config = dict(
    activation='squared_relu',
    positions='rope',
    init_std_o=0.0128,
    schedule='cos',
)
Each number is 128 + 32 x the weight over its row's rms, rounded and kept within 0 to 255. Layers, rows and columns count from 0. Numbers have three digits each. The size before them is the row's rms in percent of the matrix's.

# layer 4 MLP up, 3072x768, rms 0.0748, rows 552-617, columns 528-575
099:175109122150102121129153106130081095113083108084173119147135069107115140184079175083158188127110138176134131153124069098139147083192112141143123
097:158122092091159097126116103004101119155129160150124109123104185099104145150130140149144147097149187167131120151124121129143113148130138091156110
104:219145169094118112156084126093154134159106092093167130068109130137109155093168106114167156074055079117085092141086190087159161127116156069094170
100:120173104082136120101126156142158168164175127112177118111144143118174096170222079139096187082111104119105161124101142097134217119168079136140118
098:156155083128130130165112107121118161121129139142144100070131159139150108121120100148107108071149167112136147123113196151112124170101103119156129
095:119155108102088113138087166155173133093133135161148121114099120088143134152074138139146085110175071178115132076107105153123116050113146080090155
100:129161149113094088070149126137109119095148191062173145152168110150118124132118112200106145155105155161144136155123118141181113173143120096127093
130:170123139145126117088091166181075070108132143149085044112141137105180085147141110091099138084124135182178099094130117197129102105104079114118095
103:116112184135135129091149095128136083147104145102132213109134098132129167195156205208164165161103197102092134161177142138143217115134124120060161
103:145148139088114134184179172128163083142105153157073109161163138155103148155168163179098132155131127102141164142126109149052107118158160167151152
100:122179166178093099195122044115104164188134200163066142180144049145138147161117122131128109143083179135130104112106122116103207058161123113120125
096:178182139113094128133115119098100086152116147098103112104106090116139141127137171142104156103125115173144137146097179109110196088082076133165140
108:093178120072105132106119080194125116142136156154108159128121049091163121110137118114117129128138144140161092151070173141120136129162105130092112
098:067144117092149109141128111174098111049113134089107130088097099075130133169170174138164110088112140184118181096115125105112156133089163127142128
099:103144161127134122153113143169120156096123111132079070129153054113127174159128090078110129125124079144125130140090137171133155109070142128132125
091:096113168152102171092135114113118102136111098103134129155127103160163074121103153147111069147161118149173114159185113186154135146134080171141112
096:182128162076105180148083107170178145157108118114109093077148085114130093151067182189113142131112122117094158126099109166117151118120166099122079
105:117138148123174179086149162157180137129146154082133139164154085103112119215079100103132098160138113110169135131178109140164099186116112094085130
101:125108172103082105116163100081123158152094093101132074199099142109222145094127150159119128138103127117067126126136107142127149161131103142134159
101:162171126122080166099103154092112196150111159113145126112126131122110124133153158145178133087121129132159117110134187137084107115139121053162129
093:179118100124113138132137068162158154201235113120157110103111120141115075190115101197111109069131086179113128102092169162143203160101114115136101
105:127162170164158134124161089073137155075139098138114208148096084143071174110093119083162058138146145172105156163113126169099096124143152118140124
104:128132176112097081080145121142111141144109185129221154168022113127042130137156177155125147115145157075181117144121151096177147112117143167134128
099:104068131131154159112050149108074101128113127120090108120093161142138172125125196116070139118112090166137134134132105121128192126143100025179198
025:111192111070144094178134122183152139133100131122124169137124103136168075108167113121129150101217104113182144091173128103083147082165099136134151
104:116128079128135163134190129140148121054145149125148142111180134090152091154146155163123108114141096161066158124119154136143155159073081129076137
107:149135163094141107201137141160191134064119113173077133133100157097111124058114123145111122157143135116183113138091115181163117164096176133216113
104:159140084117097189097153170177125119132105180081083171169140116121199187154131117077097172134140091143145103126133140143143104121090161131114125
100:109137150123064132108152204115088146154131113169110121141109125152161165087130182148178122138134132091160120190149138104103163179111122163150086
118:104203195135107096126147113099123175096091168108157129111176170057168121096127139142071194130124179125184157095141110105173102155144128101155123
101:096149157075064125117122139096156107163155203112106124217118089141118106122127183162119118127118140101087175163086126143096109149093115121166128
103:082115140120111137141085143185096129113090124134111161093097089086168139082123130135166149137084193232111085163120109141151166112119152058076168
103:147174176106120104127173078088046174097158145101116076070149115163159119115084090168153096133145132126117090100132102146118151135151144135187085
110:166122198104097133145188135121098107104127098132140159095131154152135122138146121125119175155162048100121173115162140108068163134154101103109086
094:140181092166108155104107087089128103150049167139066108120113148116167142164175078108138169093089214139140087121156107162086139156138144105108052
097:149209159088086154117140102143114132116145093098123158129106069107155153089093151157111106090110137126117128116126132110157131112153107147064116
102:121094159173129122074103124098137117168131098092135136115103156189150045176130141091149127119160047116099140092071195145127149099196104108115143
089:110201135125168116139132102083106066179144149125138134122152144145074119106143052146135146127114148090113115076136168138127158124106086096145141
094:069126099142125127127202133136147132113145164146135099133101122099132108101084193141189136118132101105173145162203140141175096129102192100146092
090:150122174122124148096113099130167071106120106059157070206126137136084096166159056121127162081141177172176147128079161091143071103151104140137133
098:073111142100145140153154109145141117121134148167163104162143121153185063138149062068104148154122143126203179107165133143138171129140192068165142
028:107139106098135159118145129130150077101126095124155167151146095102209126170097072159105069107132164080113103148096159159151072129144180107176109
106:110155148109130115168134118164132105117138133167148140099120142163066132124099115139094153123159107113127107158119129151140153128151174160106088
105:126160193057110080191163087129091113152147166113181146158129168122155138094108103128166149103096162052156134140075142064162154147157142119116114
097:160133190082130125154088097129121144075147161092105196097160170103116123149127150163115064142139076125154118106121150108130171106123124128155110
091:217118053107112148099135088137119116175165124125131102104167085109162138137177115164043092138147149137167124131128136174119182168158106064124127
099:120107108153132051098161091102145111143159145121116125135153104167169152095115116132119127205129103172112134144117098141146170121159130109151140
101:155117112104145111103128130082135115160069071183194151101139150108099131126158156114105223142066063156126147089177085127118142130119131083072114
097:138127098163141124048086123115106135103114138126140126140071131131108155111111110156141081056120064128103119170154101095123104170101172149172145
105:117124137127117138073161103121146152114149171163157171164153097122171100133192073102190152050149084133119172078169178126063135146123118131093125
100:096173185162108166168179131091096080144091125111090053156103111140141130167058202097109126159095188072123126186104070138146128094162155112206125
105:102137070142189142127100145163142154155076133120122124107139170150131132164114144086060126101108098105090061147110107094096107120109103187104163
093:098093111118063098125188115150122152117143086113124101145131114139110082167192124110118193117154188146165198087056152136117141113105121101146068
101:097089146090205099130129123155131123233089173054111169128135148162141118140093136167185117119115131200093100123110138122110146108122156111147126
034:159142115081072181105195166126110094155141121141125123105103091117114179136095155140119129156137138110169116201108118111134167074163085142091115
103:116112129162154102114168114152166142089100132119172066108116052133112147148120152137130154078157146108110150147166109119176119145154093173140154
094:167164148141148153154163110113051139158124136130095092207142150157130127166131087161084111153171131156152134099165118168156145140118111180100187
113:140142102103122124164118130099128094182127085127150110150144134139126114096079127178099098125059143172132150124137123176135173108102130149145086
095:153104150136148118102118159131132119146174060104124122134094126150122118111023125136145165137131156089127176096145123102092131069109159153148084
101:103113106120191110038122129157137138144105121177135168179127136137120144137143091122120151106183145110145144142154130099135151156148135147106179
101:176156053193092128052151075134122156158129148183142169145104136195156099163114175122170106081164050116131102138162151145111105151063085133130132
104:112168103065140184182127093150103130149080182105084156123172118153106052130074104183187118124107113157167156174174126126123155166088197160097047
087:118093190093205159113137120078151128113119204143142175135167153133185147137100111110157159103140156120138075089118128088118137105142115127179140
100:093111149101148109132157089113122092111096095118084088163200109136175152153100115110061139176142123121144093120097112140155131157165120181151149
103:095044149170103151121096132118140140139104121117080111114156188096092100145060132112148114173133161169108122157141099175157124128115116193119174
105:080139095099108078072114116139101155124103136130085075120181157177099090132079181124115091046086112127108089102121171168220181129132086101174176
# layer 4 MLP down (transposed), 3072x768, rms 0.0734, rows 552-617, columns 528-575
101:112148123222118143124177112194119151107113100129145119094151054118176115097082147081202134120122110142089094091124095118120101146093130156117158
101:139120125108163129213121151149171148086136090111112099103098165148125164131076098112149094116071131087076182095122163137161117101049176155151121
104:117114076155108135105130126125068116135121143072154141071105130158121130158121126136161164123192139098099108165094156089099162058145140086104131
096:086140123100112142110154059148124100090158105129133104175124122122151208106123072123137093198116128093135191109142142131117127153076147151135132
101:119151158174147103144103132194124113176168112071104177132097162136098156143113060099105183076157092148188182099053142112151149119123176105073122
100:155086089161139141161107113141176100086083135118130101101142158106102115136117121114173090087109104118062095111182123150111119153130108116128132
094:110099147093118112131125126126078159175187133074123147139118125140144094143118085089160138139093137114111139114166129122098123177090164112120063
109:113119152089185127122109080087086109150150144077157114155184142134180084083131130095078140098143132172113122122147090127161195124193107099182135
103:124216144143122159117134133070119135176147103128112079127096128175133096167194092133134087146149106111121088094129121100132133164145113142115130
097:168110076155091088128164082118130151125018193067149156106135063076092134133176139136097168170168048114112156130160152088074134166102139070139155
098:150194175101174096155142098139133102120078067073103105092124121101091135117127106104188177180181158151116129166153098148147141096058096068155148
094:128082084106178080157129128135116092068130127073133146066094120130095113116172167138131110099083094172129068124167156101153171062157055120096102
105:098084130096087164094100175160134076073164133187081112096133128156111122128104156158104083089132118126100080119155112163070094143138141102107163
100:093160129128113142148130139141157075158194135075126141138180179152151144128150117090086179183058142144161119112143130122120125080148176200121118
106:088116068094104125155108101069053081155101074095109116123149134144133095162081079108163098184127181192103142144103150080124126141204153099137106
097:113132087095159171130166130091125110173151112167156131098120091063149096114149104120106147134070159129080106099232165123120050086095096106097207
095:118099116176086101113135138093122073186111106140199110159144146223136118149108145114149133063127080095127127144152093109137154161115119103149092
099:130158145062149122186051091139119084123163115182093118167112117167123145112132167184067158053104115122139170074156137108178128118077166080137082
101:157128144114147137088131158090104112165117108094187166088135134098175073134134118079112117137134076116134099107109142182115122165154102116164089
101:128107133136142163133165060071106157114130093160076178123119119127118131141119098116090166069146190112147166090131136144143089171122177121140129
096:127103123069158124147073081119150163108144162110134133093124104125117126168163132106108158071149106129082147091090079107184087147148126120133118
106:115091098102137171101180126109152125072094117060098145164048129150138165134095168130141120103170173110061195081189138096104094141097103129174153
104:185100162116127085131103112170123142138164136112169154131135135124122101137174124171152070117199145157135158185153143100085097122152182139113158
100:110095122156137166096130077154125160157064124165147165112091103159074163183155121112123066106061159041084108143104107126106131116205090079129146
033:131181159144110088083096116116162079090072153097134097144101161155081138141122137125147184167154130124108153067133125189143171108109107155092101
105:126114161064135110168164193123127119073151101074094131085168148091171138139124129135102067087118117118149139180090180170118117078142147104111146
103:139170143131131090074112168126091131156170142182128204101159125144142117172150169105147182091117104113115150100148122144128083109115169153142128
092:118121110169127102155119172133073175076121073113177132116083124102089154154106107113157098110156124077086121126093161101140144124199097139103110
104:100157167049089151162122140129120141148143081150135125102086183102119120124155141112102091110172135118138120118131131199130136137130175172118178
107:115154171102115112170118175123063151136147121090180121143184181110124117171146138097114098151099189144169109173120083175134115127119159120155152
103:116120136102091155149080135124126044127134129114171212137091153149131110130117145137150083139133118132155071105113087146125190138107160175117122
106:145073045157130098131141117113122133125144091161014134128148112089166149111105179142204133090121079086127100157132171147137133124137168180174093
096:111136106190108129161123186168102112143116083121028143125154133093101082100204155129121114153156152132185137147108155127146154084117152105120163
107:107093147054195102102120107123148101127160082133141113130118127166112095148142121097172085160155111097071143102143110117165081124089105145150128
095:083132175134126118110092059138122140112068170122107118141143207114072172134188080076147247089140130160111093110094149188132074136153132099127133
100:115086144130209179124123165159113097066119150170128154098145100125090092113165099114152133179138148114040103119136165162143128127141144106117149
102:134132109110117142119117118111137101151082130122100110106126127084118111152076129087130092099094157095066142148063129121136121114151136153159094
093:185127147179106113099106155166165088136146166091116150137142132109158110180094155203097126151148139155214152093107153134208034187126117126180142
097:118201135150169149131138088175108136151113156135160063109046119113136166121170184121094123158177171159091132132140148155166096130119111113117141
093:114169099200103094105123097150129145158194113150145136068136147108105153114138136129083125137126122057115074120081173118151093111158191114124094
104:131180120136114112134091136157102144121116082179100178161149111101153176082093133148064124127126155197127102181170129129125144085193100068098169
038:134088109122105126112101128130209137084147138097051175100121154165131161103112142141120171147158099188089105116141125139199133117140089101165161
104:167142136142109117093086174134132167179112131051104084089142077093197136129152131133164143191095120130095180122111097139135101143131039107085153
095:093119100124124149204052149171104140156166133138174142115158089174111125162128130107136117157152157130149094131096084127123105080120079153120163
096:113131155126147110071116170139098125091127155121051117117088132094099166173146098113161167159122118105187177125097166091154133129185073183100179
096:103119080121114098128120160129152171134171131084153170137163093129159139150168134062146111171152114107084127138138117104122092166061142163087147
101:119138153142138136122088123165149095143090200094112162156174185126200106120138085138158165113109074078104054087036161182117129166151159149153153
096:166107123064145076149151108113095076081193138189156204167071099174119102152173089092115080090088118095112100073118155151114086209112088161117111
099:122192071126140114150081124132135104135159107052106150133134118125136096100108112141103159122167139075104118168097107136176091100114107123089094
107:098127099158123182084146106156147113091111105095109140148127137121146109123152146167138098133119112170129109120148079124119125086169170154140165
103:157110090134094100147150121083131081187173136153086103118100125101086080129129144107132119153115160138165146201139143124155088164154187121117098
105:136162166115116162169103118129149137073085093152116094074135079163101144157114135125149218140123135124086098097121154097099162129176089221129161
097:099065123126156076145121159103140138151161104081054109104123131087079130155092114135160142137087213138118145145151108072086127109136136098101074
101:130147098064109120094165147140132138134130133118134096164081143146204125185096130101167033155126160148136105131094128133084126107192165103145109
040:094072071096192138101162144088101134126115131095156167112101089092112160162132070098069171150124205120127106135154172131084128170036123199139112
100:138169096143140144089088109168154147093074065078102128169053137150090092168080147088148150097132179116159073150177137080109124159092184122096197
096:155152142118091124123082116113111131094150120132095127149152094096095162168159155121094176158158149146175136120203113141113110069125113091126137
101:116126068113163137121156124101104049094138113111205096129193083116145140171133105191136106115142144133103151119142100153161079135175132073111176
099:172132107118146113077130157154145126091179069111117072074095142132130147134140146139167195187143136051115143174131167093136126122041188083158103
096:097095132148115130119081162136124162137160131189105113193175099069106140088181108123157153168168131137145128126209072133123119152140149088149156
099:139150052117092230120158142170081115139202067139084183137155141125092080156094075165105116133119119131102138172094131111116110135166121119188160
103:089105094129117113189070131108132172153145156079192151144159150176112131129159075110104065071113109081135112123110142102163131138140137130138147
092:083122157099149096165101163125139192102141167109128157159120110127188108117090168170164186153121176114128110080136159138150101139107136160113158
100:146105161129136112206131052121177123089132078085120064146103151073148181119133098147111152059184134087133111102166152139128170113119113135155105
103:116122167113142111118126109154136122160111193116187109123080185141139066128127115075148111101114118139164058106096153109086134213127156093128138
102:097081071082120153087092093161134137098100127075109123123143164120147137137117171109099175129110153099175133125075155086109122099166142152130148